python train.py --activation="tanh_gelu" --init_std_o=0.00513 --final_lr_fraction=0.1
Each number is 128 + 32 x the weight over its row's rms, rounded and kept within 0 to 255. Layers, rows and columns count from 0. Numbers have three digits each. The size before them is the row's rms in percent of the matrix's.

# layer 9 MLP down, 192x768, rms 0.187, rows 0-28, columns 0-95
100:068125084101113155122194134132117181100096122121124154178160117146068092161171162150149123149140187101082159087116153115147185098137157141165151132131162131096079102116116110140145144148137093171179139082142159130124134127103140104120168146051158107200135156125179136150098106111188172142
097:184124118122091102198109123109111124117125195107112197098148157126113115128114186123141106162088124114145107136149125130036139091099117132121151110150176100125130163172187142194110097174106102121162124124152169181065108141163156118108208071182132100088154096097086160100175136091124157129
098:117124110128102121105112134070173097157164129147068140065140099150128145115152117102151139123161128088109072160147178154082106062095163088051170183132093132159089075108137129101122081094103096127112147111118171130181123086111110155165155057108113190135099096122132129079158139081123170150
102:063149098152112168104100111093046094157106074074190138135053145106104176175145090115171156134119116123173094133101163177092133120157122122084065143159158168117163129089129109069169121132162153132104114084135077130109157096095120114059102192184123104155190119112131140103123122172137105138
098:095131054118104117121191112189113124055124085161075157122162131149056111196056100140078163125208122146127103111145038150133138133115153204140079167125122088105173117152136127095136149181166200115144166131143117100157159124089117116191085172071170105102119137118139093126139172128141129167
099:120113127139141140170178136156124158167095108155149056129006093131098084200076149106141194135132112125116138108063121140126165123160090151074147059141189130078172153096085075112096077102127134120149072137126117119136182141126116107071118168100147100086130139110088109100106134117084178161
099:140113060137155051149151151114124140123160205101145138150094114121116040161180143070149115165140122131131207148069149140130122123121104117114092086138151117072152153123129111076150161143166075096080169172137193103135080104139146087098091108093094141142145138155164137127143146152120099106
100:150143190132135083144143160127092150188125187164136174121120131101094175122101136094171144083133161147113112076178156160144173114105104161105105153117138105157147098161152110124092133103076171140124131136151097058119134159142153148095129151120099104091117150109116154086124119165136142029
103:147137148242158085156116103171099086115151123112121173164101121169107137151134124105182112107134115141151111097119161166158149091116125146132150143118167165136133158110099159158142130137130120139099135107139127174105147115104073108119143093198105160028158131092100144138169116094143151094
100:207078135068140130141102126130085190077095115145105110095108128107115174174077145159111109178138142154129133188121086153146109040101169127088124108107143135190108098118175127150193126042096107074113184136137067123156093090141089113092130121137139140173136121137142161155121148115199162128
102:120092100163098177184159151086092146116156126129135133194189160101130145143095201208084162139138192133077134116137182126079139183112086144198152106110116074154071171090091103140145084143150121118136145123084094075127124135167116165108082073115100138095108097155108152107082107122135102156
098:132175136076030153214192132154113118140142138181151162135121126158101146155126185173106110132143134128099121144191168109076132110157143143082134064150106139136117166155135122164138113121109147116165143129168158062129103090128136127083162095092153121099131137152098173141033090123127161151
102:088115172137124095099157097117130131185162141170112122152175099066079142108089145158166132120135116146131137149158119153131152151147162173132106108141099159117157107125143135115149143121162073111140140148092165102105097116148141083150127104156111081111116139095119090161091129099125135077
098:168129154132150114088145095147129142117174147160121069086102145158108161187177149143127158109210158185113128176114169129171161121134128126214134127174123099162091110096066109114085110202172133128132163144140118190170106117141115130164057119186146103115169165126143103115104107090183171157
096:048169142098119128101136156110098219136168087165066114188164158140159084125134124126148131139154108165123193148125135118143081138129105137110068126150134110155127137152136074114138104150138118143140166119121096102152152130161122147131187081175133087147140144151145177068114176107149114122
101:135121098115125138127180124123096177147101129164156094141130112147124077148176099083171132108098124135152072063128088105104111144108139136152147174110116114096126118186170073136121089104134094149143140151148067165104115102196157072071146191156088129132047141170085090103090168115107083150
098:155137144116166123127162136083115215120105137136089155211081027157157101138077125159126125170192173111074110132110120180170138102131125172113075113187119112148128121133135071076113054155100096138161145148143154114110113137205166088084132153156129080146113124160099145128117188149156189102
098:087163125188125109158151139149171150145191107088092152086141157109127094077113144132103133106121130157125145153129180103127190162125121106111121102143142150103118081124149110134152180137139125195085163110101138178068096082118157122210069148121135094203084117123185082100165119128137133145
098:167066076102118133199199150102199120096082135126186161134102128184100179073156173101097095087109127136142119082126126110121115093108126143129098152100117170099165137182084095177231071126096152095107114158129145185124115152100135080169163114138102154110163169128115225103111110102107120118
098:165165160123112079061107088155127085107107131148153176119127093109142093107120129145104148116130073112107102164139136106076114158137168082175088135129140164139153162136157137090111101136219143127176144093159115143103108155100098145142105158159065135058126111210124115141100123070128139195
098:186141142157180062102139152154112105147122115060121164154124116188135124105113085121006207165153154089163131166155149143152136116091086133154083123069091189122127157172175068151123122151134143103047156160178081122089160112122084149145070163109129096182092062162125110081162074141176141159
102:145107130124095122080075100092138135175117106182082122134138127137174138120126172133103163103134088104181125136144099141109118130177105094134077148177137210154176143110143177099110126100113196144106063123083094096109134079106092085111133110052160047098142170102135144149107128105101128132
100:082122140059106069155115086098134117126122151174174152145086090150118139145098128093099067114111087101104090074150114168137142107190098144126159133141151162149215147131163102126080115033105140209138166099069083108138133094107133103190127150170149133135131141127118116150161138170126165137
097:076067092115117110178103168136137121164182157075133061128214131153103159169080040189069093216081073153146091095105119071144162077132089139125074089167094071108159126129170140122064105140100121183089162134139089148128084139060084139134116177132074136130112136192127129121096096156094137078
101:090120125123165129148104096143178116140159114115105089176101119105172143167121128147157138157148104165101103129149193071143113106153147157126151128149159112176098146153113084129147147158145148115189070132152144191154145145143137193142113111109180168180110177151131139130195101148092145129
094:099128150109129109156125150156093104123148149165120114098122072138121131166152162104105138156138101215101084104158137131129121082127164152111190119123098104115065204183156082133106136117121152195152088087117083173133107124138118096137194077137145078052167147144116135138141106129162189104
101:128133124113113174103137122104123106121119097046180113124141159145108076121135179085047161135138098129019146084159104141137170103125123069121149136136143108142112153104124149134115152147161148145117103139155142122090150155141127111189109119085142159182109122086112106185101222168108191149
101:127175134169132112117180141116203183115156094075125149112121152049188130102121186154157148171120143151099133058179067098143154111109126118180058139096126119146161093154143079125103140127116137148114162214118088181132074150177044118171144114137127119103132106122167128107119086118166109093
094:130161174124073102140147129111110158155070098106134099076115152108187110153129049160170138142107075157074135160163149188145102132081117163197081091191166147151104151072119100133141108150118147146115096139158174103153144029138122097139149150113097207136181161153107126104150182075169167146